python train.py --intermediate_size=512 --vocab_size=582 --norm_eps=1e-06 --qk_norm=false --init="normal" --init_std_qkv=0.0143 --beta2=0.98 --doc_mask=true --dataset="wikipedia_en"
Each number is 500 + 50 x the weight over its row's rms, rounded and kept within 0 to 999. Layers, rows and columns count from 0. Numbers have three digits each. The size before them is the row's rms in percent of the matrix's.

# layer 19 attention value, 128x128, rms 0.0441, rows 43-95, columns 0-63
071:441542515535363467519501424580481512487466399432516475474521620445481441481515471519529396544443449501485502498340433518442514501457531563517523546540566559501472542493560491467506463544467506
093:543486551483585488528491496506524482494483431562463530515513538473510463517476604446448566473499609533520502497488520474455427506565450490500439532514541532414521515373549544542480424512546486
093:465502450626523452530526527522524492481485582500436539445553626560446445556509477563424435490468445506493473615443521508529429549494486466543496550493562551497555319468485542468540465497485499
089:483533470419624590539509567580483499487515501497508530404449570556452598524529478535505573448512460474522484453511509492556505533458448466451578466422474463566405551451552490529460561481467509
081:509508485472506446509479425467586477499543458477505505506481553455459473553414475478473589543512505565452507515439444456513544508477536499563544538512537541447533492506543523530548572531468433
098:526541531601455582521546548495452490499445495568547482365507509586478493533509514525519552461466497517526519373414516559460493545513478455484482417502453501604472507495527468493524554465461549
084:609531393452476575478483459349521478495573393567494512482500518534549498556462514524515472456590513542513553498414528492434500485497488487524495468476429501488572444459506520508483584515553480
083:531466456502539487447544529543476519482485570465469510611460558450566492507485525484458481504514506487476446535405504514466520505471377466560515547458570576675445491498469543540487458534459548
072:463571499506462429506506368501495479509546403481476473546524552366459438511482537538558481564482499541419462493409483510467466531465550509429532536576596557500524496471556456481496484488514465
089:527595458556497441514500452513565564506500419510445508501553468436575509463518667513515444500550444507499544491498524576563506446510543522426494451534509512427521484492524427436544605492477446
089:534545457518450502513494564423499459488648522408490464538427463555430484564558479492455432569446536422473489446422513495488471548342539483523422510477574528486580545447496551555461427530532442
094:456506504582533595466517446581477521516498592514494476516411500516590521571433475532562589494441439509497483528528555552510490530497521539474516504558472573578445489463454459461579561451492458
074:450500583525443415521453388596560548491465397448516533487486629392489464503488552537481488504436530593460488466427459513433454453466500531458562548545565586448432478470567493496563523501488512
100:411519474530548445541542526497501503502495518526456586522453421516500500439489301447507480530591507493581537480488440474438469531563520545436531521460539565429531475520494463530427563490490521
084:505604533435575446576450526501544585495494527515466427498424468536445481429491523498472473494463500568525503577515505445537503444542433501511426461421524465411532513573479543498523464508552470
085:548562413505504400478514490521432515501507471478528488425626510475514505598584581520541482519564426486517554421464534519555550461525457429574510467523541472533542479444471504520464541502484541
081:468480489464579524558516521574555497496532510463514496542462495414589450545422469472524558591500541437464457519541485531460544511382540552511548543434463508534570486503534471604495557476469529
067:500570523514484480509496362531537458507535430562425503487488545409446428496470570524525564522499455584477472523568474503594551545527570528449513574551600525484444527471490465493481488456480489
100:434561422410503510469478552548539534494547430461493508630515512460504523504543607528453509521534519436451479506496535547549450473503497536444482503551508542464417499493496514530535529497579506
091:443556587501539433534512541523534514506521519580540543322485442448511476391443501499500402517471522472519480527442470460606589537567540501415547513409448415473505542501468486521444434517461500
077:527459438499564559478514604478500539501531467495501476452509418599564575504517500476460513424566457443573559438540506474466573476582454496549463393482373440489533486534513540509574567490500520
075:464567520537502521503584577460456505493522544412515527512545481488483466444403471493541569464480544465539445394518501488509570472522460553558591432511578491542474488482465509511503585522583485
077:415608496529488511535502466500459489485473501466532494442471530541538479561468503457513573492379524519459460482488548504459462458507411489501616537550596393496516489489538565534517486520528544
075:524532503486517479564543545483526534502526457427484527515459510499460450529434411591521475473391478461550462467506513457477606494553545508547583446443505480472488513500450494493505589520544495
075:533550502464482476540433497568518493493455473535523509461468485533568594506624538377430457511561441515524596553527497487504456529451468470515492502448484451494405552488564493523496413452366505
086:414477446495549502516518492472540528492509510452502556520459493481333419393481517535546397479439525522512553567503633492391538499453540524656492478588559518482445563451480517504515490541516486
086:509516475495445551541481493496557514493408378554556527508526510432487552459546399454555466513561511536568535530468540491546511490417437506414415569460507443409503507520534509428531607501415500
075:457463516485499542451466449649536480498516476577510515474484455451459550461531537463497462536617495521459520544472511552506416509428483471417469546574436483475573527519559487536504459496447496
083:548476557514457469494480447484523543505447594479527429571589476560548526507623547423548470480573514546483517561468506495476545501509473459541403502472486554467487418549474533388475387497440520
103:512554457455510524468541559404545489500442526487605554456496483414437493536448514539495453546527465527504569499526517503396468484526395474544529605625504581466592522516467429458433545560463549
083:452520503411529432453458508489503513511487460600533433452469508546478578531511484540478446508496446497485492468461426424499449545616514463554472488459448546472446469455492452482500410474506565
093:530379433489605535427522465460545454489527489476393556504482455397376405455497528547527479482459555507526479529559570528461490434526475531472494474543457542431645458555464489556487594566540439
093:488508582485465448517487535510487534514470461478535392450515491522589546525546478428616507557590496509507506499387437528498430506498506513461538492546436447559456363489526486545477492529417471
085:524604482584506494483527473511401490507478526498514536516537489525526483482475553486460514484555439528450488514465529469549595458640472506629508523521613522466415566529446475435570446459608549
089:537564451557535442494489469561497534514444437465468582503540520531578451529526356466477552469474543514508504473461473519468529519485509563575499493432564526551371498502475460444467622475535474
083:515519509496517453592528514556413461496492552584498528562540451546526508507447474473478597485413569491485406532516440446454387525457523542539520509484512450513548527499561419531592429480514441
075:581469562469428575443501506423459519526450500550573402568468439511496577469536583403486555488511434553515547542436575468530542527550471503458435500494462493485531424582513504467488436459557484
091:544413472453548499384468456442496432503460496586448400513423621540540582545596532448498498497492499524492504418424459470456509507626589480483453506407566464479525485523452558477503527487514533
089:585525469531430549609481485528626503510446488589473524459468527487520583412442594480457456517558446519526538507452499477527476506451545527539462471496460504559569546477538503482486443472480485
090:508375419417517482504553466485450478502559423469421544550530435495409449555459482551516578522567413465528495525503660481454533539480606506502602501450543513450505526538495454561525538529542454
079:460572446457552528495586533619495469497516531460532553542583575501483453507430433547523613513526578465492438404527420502432457484493439525551593532570596531566536530497487474511451576493517500
081:549470498469445492482525507517454473492422444638505470527539386471550532539461503527585646507527465533435418569498443516442403445539521538389503544575593604480586519531524479487541501515451506
101:507533500544617521531507540541362540493494382491408520455481490495392524490452448580498398513508522467442575541534503524536434562555512448508548484537363510427470517460532533548445529458488512
079:487523495515511465501537524441470578499592479383511532498491505514498482488459432543553510449467439477546460382481538446531599454524476549504589419443508469515424507457442522490461608538535485
085:443550544531526517503503529570500508514488456564458446470567514480480541470584396483483530529594575432485472437543407558603369530526497509439541516500527506570455468428518586477482483412487556
080:503433595495518532506541562595450473518498570432532427512445514584507568408513494408467532465482476526512545419431499453497400647467452510493470457444439586593504517502532513420461463464531533
069:488511484532564548470489466475492468502440507504302459492557427478491519559556552486484493522548552533465509510553540565487359453502525537496562558542480539452572423537544537563492511505462513
096:395476536503433502538503535544415458488432431475501481516511464489445502480455446507498562541450591467524439512493508518477426531392583550489540503534611492513475511449552585577532474519464479
080:518534462556487526496477460450520563509597393504480410569550510559517463473481444478460483513522528477507543553473423497528507527445582515474527455431490461551429416500526506547490463461467427
090:566476490486479517422517546507518490493531390510582500496481509435431585458538495501519576448618505544502449535434525480565483454526406546433456561573469550483523512498453536393522450540528514
085:597529483517484518510462568418534499502397469567516494497544460484475515516551500514447537506498504517525582426499579433574440550432500475466474538467498539493486511514517557444419558501438589
096:459473424513566565541485520385492450497497496499347444528505430478493490429506519509481542494494626473613531554559430542535452507494522599509452410430504601504451484506528526593537528518515480
084:547539429500499437568490474524564498515502496498453569501527515478596456506417543542480466512501408558503528529503437517505547506556502510548568478473522626515443499478412395439365542470553567
# layer 19 attention output (transposed), 128x128, rms 0.069, rows 43-95, columns 0-63
073:559481500472589543425504474458509569650564515485482472450507485523479451433577574509580439453514603531506555528503563527527429535601484424525490486483475480481498452431486467598468483354533486
093:456547544502498464591446511594497600543520484474375595572535490517515565420505520549586514469524464575495380472493457538457539486507514502414536401561516460549452525529486517590539453488473447
086:559528455484514461489449482382496525664475394487511503542480456516493622456516473408572571562453507497541497497552453485494516492628468554411492511534436585539481528500538544472485451438582478
088:488483507500433465495532474554481438510416609404593540491449503498573484585456477473512517551526472506481473576492493502459459594496514552650514488579541520478426547570466438518557520548469503
088:501492499503445535509455496541455471497454607402498454477477489567522540450644503520502489409448510503497586513535576468493542547525437544453472549521514449425487380394566545562500510418500588
094:518514497509539446461481463532532502331473467447571511508551545422480487497564497481558541475460568633524472501595435470529406538572467472534576458547523484564557564480503510516497450503437414
082:482554544565564458463501557601483525333494493512550475489522538547533559523458545547548509483495529553582413523497478556499495566533426488427466514571563568505488524483494556513599530411513445
079:466515521528542518483445535550536479677503526369516558510467551528462458557482528506585509510510479526512503441531480495496503550427514497506435511525509503411426551505511509501567447365651420
077:497477464524496512516454533480436565689518549504486418422497449578482445412534545540508479423517611554484542599470582489539548475588539521573484471439427423483526440406545508527469515476497526
087:477447591507596509508502560566514548389552480535561491484498468550509532536573431558482430387512515475533500564469534467471456451452473580579377541459508481435541501503541533485502465408436516
087:439479536553481497437561479408425474612496489565529482481421506516456534518476539501500514477613608522454525460516513540518544478474463488451519577599421491559506365417514513494449552510578475
085:488559386535469514491490512491570450404455470430517422480513562520491374509480427486406565583588527495485486563556536418438523432524486480580566526430542452451498494557516482455486555605526537
077:520578452514573498539443546524516563673599545481488538531485464524487534421546533516603457423497513492525506571470487487527463470600489476494540476513476449507546522439454451573469472372603482
095:555569504462490483550505509501486555471440561514448511416531604452489604478431548417526478546421497499456533535473512464460486428403421545557469446512549487439520511554466515497508507576396495
083:490490513540449500483499496455416417416490493463464545519588476548490537547523495493380483419541450386505526446448575532537533415432530598470507564479439527503519477453537496499475483494446529
081:542387500564509508407554528564484507581587477494525540490411487519497554560577428502496437424529520541519516471506432474478574587383476491519453589528434533536501544457517538462592488490505357
081:462502562513453649491526550529502474622503553508490604522468530514460502467466537505468530484523425461415553565534494415455563465471469409425479460427472432462472530480459518449432538525586390
075:502487489483496517552408525545499515548415586447551404464505455550577463374525503585499495429482510512505519571512611493492505481582523553588492452475472393430525460454584532510478479524429552
090:476462576550544467545558547501477469689543533500511587512474477533449496599505512539474482496631413446411424512439466493476536451406499495504491485487456572512478577460524511510481497507580406
088:497480445405531547531439557507532414460519498488553616516493464428604483515518515566564531465427396465556546517537488503431477472456542533534475464482509404579520481459507481341443438424492481
081:492470579490520444458544464514549443290486467517525552540527523451463521636512468464476487531479441462492431460498408498502460557390456452466504544493595594534450524561465483471586531531510460
079:521474497424486571546500569479455542580468445557432470445446556446510582529502428529574477494486546506499546584528559462453457520418516340478544492447461436470540484485482529516468550500449572
073:598494586447449504515523524517459518497550464456503413520575475548572380591438522435533466562591475488604506526459531522555606531419597485574471413489481571497494495514485468571456525445463447
078:463467503404501597496546577467420575566449530536478499470465496463494621487507476547561484482560525576496461533533506490481417572445481400432486523483515472544530471485531527529495521477451562
073:554533574510471372493528417577504459502509544416577499547548417525448362519508549518412536443477458490567499522510442518573569522448511604556482458526553572488487520520576475480484471506607500
085:530497522447441628418518521497521567468530527578514534458568524471611499586557571477519547491560535522465399477562451522510508454503454526338486494498463421489544582459526444551453462402436450
082:515491565532531458427509478498564443436557565460476480477516444501557409397446597620466523435473493488496504427491572559515370563509489518581532440472484553540493422523512574441517515427463532
074:525539503601520445451505441488551449420568518484538478526541452537533363510524500481397550508441514473533511388463517501550563470548510653502480490515514556471427499482492500448580452502525490
086:523546476522476371535454450505550422450449436516503559534528467550453462446502576443482563529448452488476560564514458499544500546437488498508564452513501522480488540445554433511477537473487474
107:506496506534444591444501422567514547453582555499436517533455505477575488452515480535617467493486520440450419485474478429527418508514526567552507468448473498485452380494509525507553460446513376
082:584459487532493479540504468523437457530496527431517570543539485482418473472561575492432507531509508470476494552456412536545504464467513607453475552504574579497502586521539458565530390529514443
088:447492472485501594447431567453535568375493533601544472447532482547574579408474452526529477490524552492467383365502562498493529470597531506403522521531493391515440562466443452506527433402420548
092:542595499517554506523537455575479536467542477465432510573478474514480492473503496488472430504403496448482645523440507493551487595472408504624467474469569506387542514503503521409551580587619457
083:535468504429370478515447511487531471498519438506517439453486462565500440627583526427511584551422595567452507575579524498420476460385575483409520508458462510596525414454464474556389494560431494
087:511442503471489486680503589458504464445515500543551400438504452535498495507455592520582473495533489524476445555506546564534441585474516464495497467451470480564599477492523636513445529570445493
084:461470473595474564501432472602531492470522446498655563488492534508465422470524483452521522514549519524472600486425512591546585484494452404475460515489486527555517491493493601566471502577395605
078:468570495564501410474455438577503460501545503501443521519571454603534424479547498513495474537446576465502615542545488489541450482437498428560564503556483478439458467438488436491509430560506539
092:501499502520542413571477577532398492442428468396492454509541464522465519506369492564434483510502537494502581599550459580484435501521506441477491499541509514515508557549484453479479514436567454
084:476506516524511517351551404463506495647614552515464555533534501502446441489603471548399562497373489460490442440541481502511473568559458508430550553554535541545399447505502537448515493460561471
085:462497543524493576494437561442517545459556553560539468456471513463583550562533459531434499465502620579453409437574423476557428426594515611350444508561458396530487495456443555468507501510451599
078:540452461517459563583480531464475532654480454521506471479427530412491544569413469499558492455502510458516471551466576415512411520499537460482445428472425475486509465485498588506519546573473480
078:474440494557540471553455478479518452421486503493506474434499508504532386563424468489453538579516546515473601455445573542507494583479477524611497522401474508522493403547409557560491584454500431
102:408467463457485603447477539514466486542574586467539481474500559470508571512545516377508528473543460460507521471548504405474499446496444582406442558531595426490549450457503406490556483556542492
085:499470514414541549580517597459469526522418507522417483420438495439457620524491508567569470500498540556510469578532506474467444527444498424449549504496524464471580507491482496503496507463472569
088:548459481546484451566506471450501405573536469466465492482441494468481535431420551495489528427443434498518537485491563462472528481519470489543456502530431508463496503510482440445466535664466480
080:533501518545477358559450489624480450619472451500461528552486544490432527508487517529486470487517525428549576553529482585526534452524475418487539391536544440452475514429534517505511491567520542
066:489481548548503474571451459471530477426604466555575452492567485571586473415454501372471465504459422444479572453540530473550585516518478502467521459546484456458444479492457408460462528464508412
097:526531563439494599446560569532508559477586521536517482496436624443559505565481442474501484458584503528507610437492569563459499492482460466518450527507441467529514493591474558531490605508500537
077:568571422406499421547516496442477480519487521520498504473474523482457583540492551475423510418468466502554452451595546492534571408531478449470507452553519547563527567493514524453530522591523634
087:476492429548509541508441523493536493453507636493434467451486527493493463526466434526532518547462571499446520524448561459390406500525451464531545476514479470559584430568404540455598513459482486
090:440526543453475489455537476494568511458608574462449563551470539486492531348517501617535474455487438480560418537518449477468416494489440502589555531548494562493468452514539515496475405463492393
095:517499483472495488505449523535546513507418506574600474452519564499539567526542532496483464417530446479451508435516563569452527414530488407414503558498522347507525582581435467487483557421495524
082:487416510445492501449539514436496513575432499570453430442456425547482554609568489502481544545428493429474401467572465463530449561465567613490486491446531493538452439490502547483539549512504359
# layer 19 attention query, 128x128, rms 0.0609, rows 64-117, columns 0-63
098:500416449519512420448468612516427420462440500513539483374451496555490640552508589487446457493521494516555622493503466524507494508499486520526513484439482419512520562449451555531459418403481519
082:568506587561499497638545427373496523483540466551537443618573501449442519560413396517564499468502603552471481538508479483589466538480473417518519489482536453519486510515603515598476518467461574
070:598456416541476487533503506454462493467564505510490519498382478480469614515452491520477471460472459517565592468464483477513527516503491490551561447476447474438534489476485478563451523473508492
081:456518484415476453475492411590523519536439547526527497443482449601592426439544474502500442483422480539466433551418505515399537493405508541552535528510526479530518484495455480412589548573548426
085:583472448526495399522547521464555459529508495475491532509584520537612581476466484530421477470527495498505487385475530418571505428605506516391511504416492555457512496439448534499451491398472628
077:487492477420523473367467545569501504539438503511581548499420478546500484484634527494476490551449523450472467518526489593549450504503503483478492541535524501411446501478427618412517468497554436
087:539510484514519513552427531418494461422551468545427492491461544428392624532460622548481512497506437492576609469564476483542527503565517471527473476486450510407585534527512508548486518523470529
087:439477527456533585376545515562487532537578517447603547508470474476519512531537431480535542532487427473428469562586431566457412534479505436520582494540463545568436433511481552476393534513509433
099:474548491527514523487498478594468480512498552445511562435465498471461407376441573526497472485480540477564540543490629494585490546450507479534514402535439578512453501454460474538509411460569467
074:468510535463557482459440558471493514599480590500512556450465496549450565521525562462512551430459511461466470499557531525447494509464480508538505496480456517499569496537519532503539466568515444
096:560411532553463513456345541506580557433515498530488558544454432549490467569544501489484548473540510563492434446473566483591464525490511570505576457579445486406454421538471567494487494449483457
106:449503482448494547372506497602551478465475533473596465476451493465558390451508456529453506510470546478539500446452578590490505470525510544563463478539511446467424391611465530444613476453533477
105:518519532492513386506543475380514431546460516588512446523584554422498608466500432415522523428525555422591514458550477454548399513497558419502489540427531475430501498588579528536498489544458458
091:509567508441533457508543471513442429444511503516504493564501460468448483403411490607463515528441458479596535526500520491465466547523548427521519439490461564473535509538459482474537537592540513
089:441384451533504490453481586546451516550424530475475492413519572573490530555552535412489535513641513496441505485533517473450533464471462534442495505479551461600461579464484483521438418465536487
106:506472462412533503558562502616450533476530518550428359404567498549502481454481462505512457555522447492575528590554500576482544449535484479519512462459423472562541585508467459438493586533484445
094:562555548566490387523469460436540508525481489502478594560507539536426544482460534518526442489471522496476449511474492428612452508510518463462448501504494512481474553429493576534459424417519562
082:513515515466519580461517466504425451468529443432553522571461547370411552447414577533531453520443473507567534478501503507458531508519461454541462434573527485410437505575538517547474428540450552
071:436514437489492455387467563561610514577471586469446589382439454594616476475577560454451523447491443451470479433531518459508526495525551601482498513477480533493554466463446514448595491507537422
103:511467476442552472443597550551461503513441558475571411466556534616556496411443432571472444539507523515503508542414538575426469475502455488478529505418504486572445503518416547458539522446527553
097:433560525538492515515441507566479474466490430458494642522507445509474431547492561504488458528486491489501478556518461386454501552423506509491495445589509587529513564438513479515439390546528495
096:498468463479532382483497510540509386427465499532595447415464516545467521479446486508436546492477439513499601511485441476503477498525585495496540507463455445512572490564426443494549556522489413
077:493513538508467529467567383543433443441503438501598481503526467373492513447464456501548429519463527523579550525489500510530459554410519473559478452521538487510447494497530479550403424487419470
092:552487507526458478510513429475541564491526506546556581552433433501499545518503455456575417483433548573499447612533481459580506569397522474524530440551467528476554528441515556546479555530493449
088:539555488530449411599433417467502455414449497611438412468519483509447498462434504490502453472458540582571554514420539455568534496451552530534452489505507439491546525504512462501607535534477476
088:594443516539416529453530446402567537495564486511487533478434451472602578564544431505538500469501456556473504458533465517578449520500548549472578503456464521459517439425455590505399550418459526
086:435411500557474486522421524546503509536433555489415454290500485547503508556523520448485524436612509490482567470498550471474514498433492605467515467472444468589528555443493418524497469482493442
118:516417504442559542453496473492551529511486535510516432539454513510494540527494566517521455525478546537432499458509507572534578450571435521537422494496543390443470486574516628474649518424520607
092:462462439478559474544542541520501399532458481410514484518558596495527493494486539511432500485578535483457565407522486451499545420640500523429466543483528483458489520511534474522541460420534628
107:520516437545475527543562419441441445557516496473528498480465508428524525488536481416525556388491489507507552444505475420472528499466530496527522531513532531484531514459603368581449533592455459
095:542628523476484433512534431392460541559462501560433481569499489444436549420508498530544489480408496446559459516417555513446516494480490457497415578440560509414504514515535493493546461605470545
091:489497477459497515482503414493480495540472511485515495528416462429499513383488509499501475428401518495575524418439602465445587490462518543569431452530535462372530460575528460527586476604483534
090:488451541526530546486471508434472450495437495625528605540545508465486447605474528474561495596560542440490444506525468559571483530506495516509514485461459522600492506505502503617442499542588459
088:515443504552480558483502525421473455481521530531525577512539410509493408587516471469540540544527554533414469531455484511501469371481423536445513510466500470553633484441420433521503532514552452
086:536448402485538461533511524451516544476448571486517467534489557487635482508440485590444427530603557478562487525457453499506572436547542581561577585445452436443539547508484527428544494437484539
091:470529475419583464505462547549515488461399453529601512556428558572523520621497502540457474487498581482503437530538450498491520520473579490502467493516505513493431612561475562547523492433558576
087:586456449488511481472589454492454473453455409519478460495406517436474563494598504621450575544441481491562531483521413603480464552574435563470479531433546544421424502508493589454435542435474556
086:459574519483509526511455505402471555492481497511538523507449464520499524420455509557473432452526570466567468533432532503575547627456472435580456510550479557471473572456556576622551478438464526
073:561476405538524516559511411490462367402372484499459476549547492497556509574599560567435456591450440556534526523541414473477596448521496509538538532431516500552556460429427521462486558519504523
088:453470470527464458496486500380564558542395491528476435536488572471588551477511570484494474503486539516536541491584499561457498489475563566540528548473467527413475447482536541372417507514439565
107:470528496516491402458480488480544428482357501505593595526494460427442503560456481504523418493541497505537539539499466515466428617326486487566547470573496625493497389528501550546519494455559446
094:432522549410528533518521424496464635594458447592463545528471524538531465503496541435617569447493569508455492512544498469488477600525418425529494472557578481484462542564476504535473469444548535
098:579480545432526544516454551487453656483453501487424451455494512542483505397422511527499493553533484532539560501519488572559551536551434592633458511600464465525458431515484534454535518372516530
079:466543483517606514547482575567526483388544527419588381521413524512527534548510532570436486563500590527517474523416469467478520550577473563534447562477480409438440540451531604460507539481468569
088:506549449465573444549634458476447488498504416419492401514493535408515509463606422601470510515487568457567602481491495518433495541475488600506538527509513491443405496467539540456449532529428509
089:523492519484497573551509432528447481480559502501392435431576449521577482489485464487529420546421462484521463530498529509481588466541568555559571475546479423589513511491410410494478511533495472
100:508499505436554472565530654554553406478438517468584493529471495468412493603422360492419528520573572445397484478437469460450461486426588534483510604519499480531503545488517544482541606536495410
090:584485459474511557507525474564489452433518427494445387495503520490551478413559516622433430588503483468499511500461504529558593484591596592480440532496460435585480541384485501496488536403464521
100:521446404480576476561585473547451551528523519496491455564550566491587476558451434558515397537518513474512461539471377481496535406550510538497572549461497452529575519553429439459553511469532559
095:482499460463554458564539512507476421489455494486493512557508503461471582515533421567436495412454481412597491459497569449474526603448526486483497485550539569475549552447596512551455470557497441
098:521502510513507525434507448459449464500470438563556563532524531552516516478584539469532454497401507535435456530568468513573481460539491477416474476492551529563567529531459468535463423503567577
094:463524508445473466496478574595530506486497559485506493509492423517401461487502446483503619444601487526451563510415618414441468493432533423509489521519474450516541500457508480440583535488482432
084:452514557485493543500455550527432466500592546497530587484533486583445513539492522422518611466465467552463431520492518463515493491620383390487426485481557464458512579594466471558497451611547503
085:507449448532538565565500455434438463462480469493494527541497518499602498532511530565499403546415518557496439608543384567512584465591417570550504553444473446519558548507400475555473502421545534
# layer 19 attention key, 128x128, rms 0.0557, rows 64-117, columns 0-63
095:508501516485549510477483561478546434345426574552625475473546551600540479526448471546555518507455579516468515505485493406455503443491485478494536445557489521501574491451504504400553498460484547
091:555506536499587481549527420446535531433581400567452571559447465496443500550544543454544436511533569501394491550539466566483482514487525439505420468509521554488459498530538525632486498430499497
077:513482523489534570502507469551498445427438495584576528564526563541500549454544442469512540504405478521465461546536493389472455511504526405593505508510488499431506421495555466411466498432476536
085:442492448528520524395529519518477535495485481434510449464446485478423427532608465583390495509485533445540555468516541419389515539441538487505566522491497439454466512483467537446545486627538548
092:585478541505432465572527555517501483441490467528578487532572484521563533487419534442500525499543513571471540523502512476580523509459467508439475454510480459507498506461508541564545472299492616
083:479533479465478478434454533505490456555498587512531453457362517461464557552472446520524508525509529434573507406420500557508471399495497507540555576537510470556502573428496521402522491483556419
093:476572545497514510540435431514497427505455533532475486493543559571513564481432494480550561506463393524520489494578463418543452542590502492559552467526482535535534442476552453416410514509494490
090:420507457534495484456503560537506465620524565464477466496478457344442526489472480506496509478502496435526481508471480630503455415477534557577498574502503460581504472532518507571477533518485351
108:462553529511414502481449555582447526505542433405502597475474535515590507443503506489507378482490461535478489568453519445456542468479499449557526455485568616483439456472486435499496481462524576
079:431520402561439497474487538499530440614417456434414438445444535444471473548454456495404495532569424381586540413474466474490489510493563536473569537524499508481515553445546481570492472494560466
100:506471516462514536467449540510471556447657482591442540483498494579575546488499511484576523489432478509445416527511487517470499497526515502566502493472410517560481483505505591410552532421404452
109:488516501486480461386494542447452540511508531477534538473508477504537520438567498590522458513435535574530478517376541601455524499521508533590500473411505500495510460504444610409502557547447560
109:575524493482417398564533528452602420491433521503510536551464589471490538535422515445495454557563451469588507422488483480528494519455473475462586485511545537531484472528505492621486419402581452
098:449574528502494474546475510606465447511532507497488449507444517465477574454389508489485534505452439546608507507514506468438437539482532459611555449528518515581470375538516432450449536623546559
096:508417455471484491468526605451584543502404555531564457482543557545541418570459495511498468514551553483423544483483457495480574406522461512374466505491514554489500640505457454503594455443486524
112:461535550481526505561489497619491521485535548479491413437576606582437429546520438438489461495510560488530436419535443498476440477509480524535577487564505500537499495471489429356453527727468523
099:541532497498490505531461504505485489459531480501485587492371486543521509528392509488539495510554470563456539558505495481548528500486474405404468452549502508526493539507491509528553466355575522
085:543526509465614448495455476530403504584505484547535587544457443492510617454465557444599493475454516585486442568512540523485521487544441458525428482487508511478533425562467479483479511638465524
075:478482422557352524461521545478566458555420513427498449438510488498551454476488470557394549526520380449580546437446483408555526497489545536471570522479478447478521522431501504528524454391525525
100:466470510504532467515495637537486489453470528496577397436488523489487447544469498583481434514522664502495561505417566552407496480405510537462490459499523485546479518494478574470590568586496609
106:489522450462580526536491510553481579489602490474466595521444368527580552458414517449534559450487410496547555578535484408542543500478427434474471445491454507486538468552454465515539478507530415
100:424537467526517447482503533495502440336460605460584413465549543513434510487493481609467527506409422543575552530483525415451454559470521490550542467467527492587517415530501501440477528492552444
081:555499566445550500469518482517466540411564501519583637585503495482521542462499550474595441474471571586431450580503533541477527481462448446553459477524564560481514416593459463499494513578467458
101:506546482470533528479506467611565553396586458515499612544361499493466551552500492444500486472516520454405507511566476431497479497470530363529522531542469497435469476545493490495570488474531394
095:512521527478514488476493433481481519323535449523493549503517555599468469514561506547528455512443472564473470502542525376487503605512491424496569439526511576468476451477464512400505505586543568
104:564484541505466536505523473504585518435583502551557559571524467464510527454514552489552564479483540528363462564560510540543499475459542513529510562534433427494520462539511542482587524312442473
092:467396464522404582493523532462562525438433502475504471471624602590534400466542490521429465495522479481473504490513479401469540502499506566446534472523506546443508551447494454512543471418485520
117:565508454488595477448487479443507520569474515564491484437420449546442472562551513576507446527496589545401512480475483568473534480586514520491435500497464447444566553416489600432544547532470622
105:558472470516518448551546527466447481532419522483595461497596442537531520468534526534489410502509479555504595554482519508506549470526448571459381475400476470451527564445509512628457478335517584
108:517449467529455529507542462469493465517392408484571520590582521440490519469614501451457439483481418459506510505538509414496521504466519480530483550463539504395480513491533392630445423404514432
103:561508546467449522500473433478519445557349432533462489547336595452478516572462506455434583544564504464571484402470534483513504557476508409390541519581542515464494508535520454472524433624552565
099:559425469489492513445511474518445506560358388517535560529448488503520561445544515492446493512463459527536500510500541419448539550520521438536502515447508479342520478507482470467507449568489620
091:429481532532526572514530496389493580465481458536524535494458391489533374498524487577551490507423481534491485545417521560552501561415468432533593465540531508476503482544538537495513547522487451
092:442391470524495585523483541507530539469518532513470476510495410528492321456472488447525479523364581519456427527481476562509587364462481542483511491567480454539563513487487433477564613487528442
090:519450459449497507539514540538533540467502533467540394454500540443448413408415522492435511504582530507517551476510447459497508549521490571472560561440452494537458539438497466456469455423573483
095:481550498469537422504519517535573472450437494512493467498526501448497570596513456546438491540629573478536485453514507444521469584493536552403551499409556527389328558532476578552487462504553530
091:553519476477404501503513519515510478520478525447413561495423519442560572551659467522488559442477515440492557407493461554495424518581501514505535519412576469465540506543516538392479525477524540
087:501570559523519448453522424426449553408473599560561538459516519462503542448482504585496433511556470464475461488569528441478448557465566525542433575524476581443422613475557593508454421445528558
074:498468510468464587579468513451464491524467482460463443479539528493580448509565459575505505451461563477485478336454400578454524499482476499470541562494551509567637480511469441458470545609471503
100:565436457552516532390501459466525449579397491481518514494425556430543548523560534511439515490518513468517531479569549452493437553499577574479518543462501511374571473472502420505447391545490469
108:397576567493530548426516427539549470422435465532534564506536520375532497548514480452531471517470492432541487462511444559523453575393510483574526479452524541514520493615507574485473527431559403
095:492481495490498403494519482515466520630514470639494501503539465510559545510508477481509531516587521458521485538518597523570497471459478478541520423386501536458450462494498603533502403517555516
104:576564492499533479493464498535444637569578501550456472487535599558555463468470490431547605469591473497460391404506549495518422487509530493556485526469473539552476542485538503321457570560419543
081:494565488422522492506473525586485496428560551500487405483564528497534547515443475509468515472552539517493506471465454434427460582608493591467489573513505471525444529473525502444499557573469535
088:566568399495444455562537508495470491490516473493464533492449532445558575529624493549480444425599476469558631556418441532499500484492508586533439519458435484516518506489573487459472464422498452
083:469466490486486535590454503508432544593579482465494480446500517612531440515484458572547500426481485521498514539413486564434562427451470386567489474566409468591502496485490510484493568628395548
102:449463457511557447536543525488580436362478435483521479523475527451478476561413502527422488581636518478497496552525411411513506521590483570473595540476463501480441555517542519600529563399576380
082:574563476470397518589486544505481571523570512409467393461547490494576471435528444592522475425631475521437600470441513498466550518520494477455523573485462480572530521431535513470509539495426612
104:453478463490517456575519579574528464575480442498460429522558498535449418483407483502436538500543553503561573509443492502534522480543440506455568453456441452568429443482437523510503568484543486
092:470460499536450412564541475395466437463436498474533530502426486428471607497607522597496442516599378475540539493451450465440505585469536494506489539514538549446480561510535520642415406429515416
098:475522549458450478473511458457503476613463410506456518533513419513520521564555433519549530522404653498513521455512597520549469464514470473414558421517548484463526511488432572544549522645491568
093:489419471488549464598462522517466541401508493555544442508489469535465493477449536431532472542592458535430431549501409454502550458513515484519512590452498492563525536452507493452522477344517455
096:433422528528533458540461502434410493508560531586477536486491471608431595534461496470518502532388579532475363465559496514546489440538464455494424451618582481473451535508459542475539480639482561
086:449503503513438560494502549436507498533516568484394501464566539554565478496516438522448530427429598474523446369540505602453456468494489531472479483545529517561515548511459465458462514560508527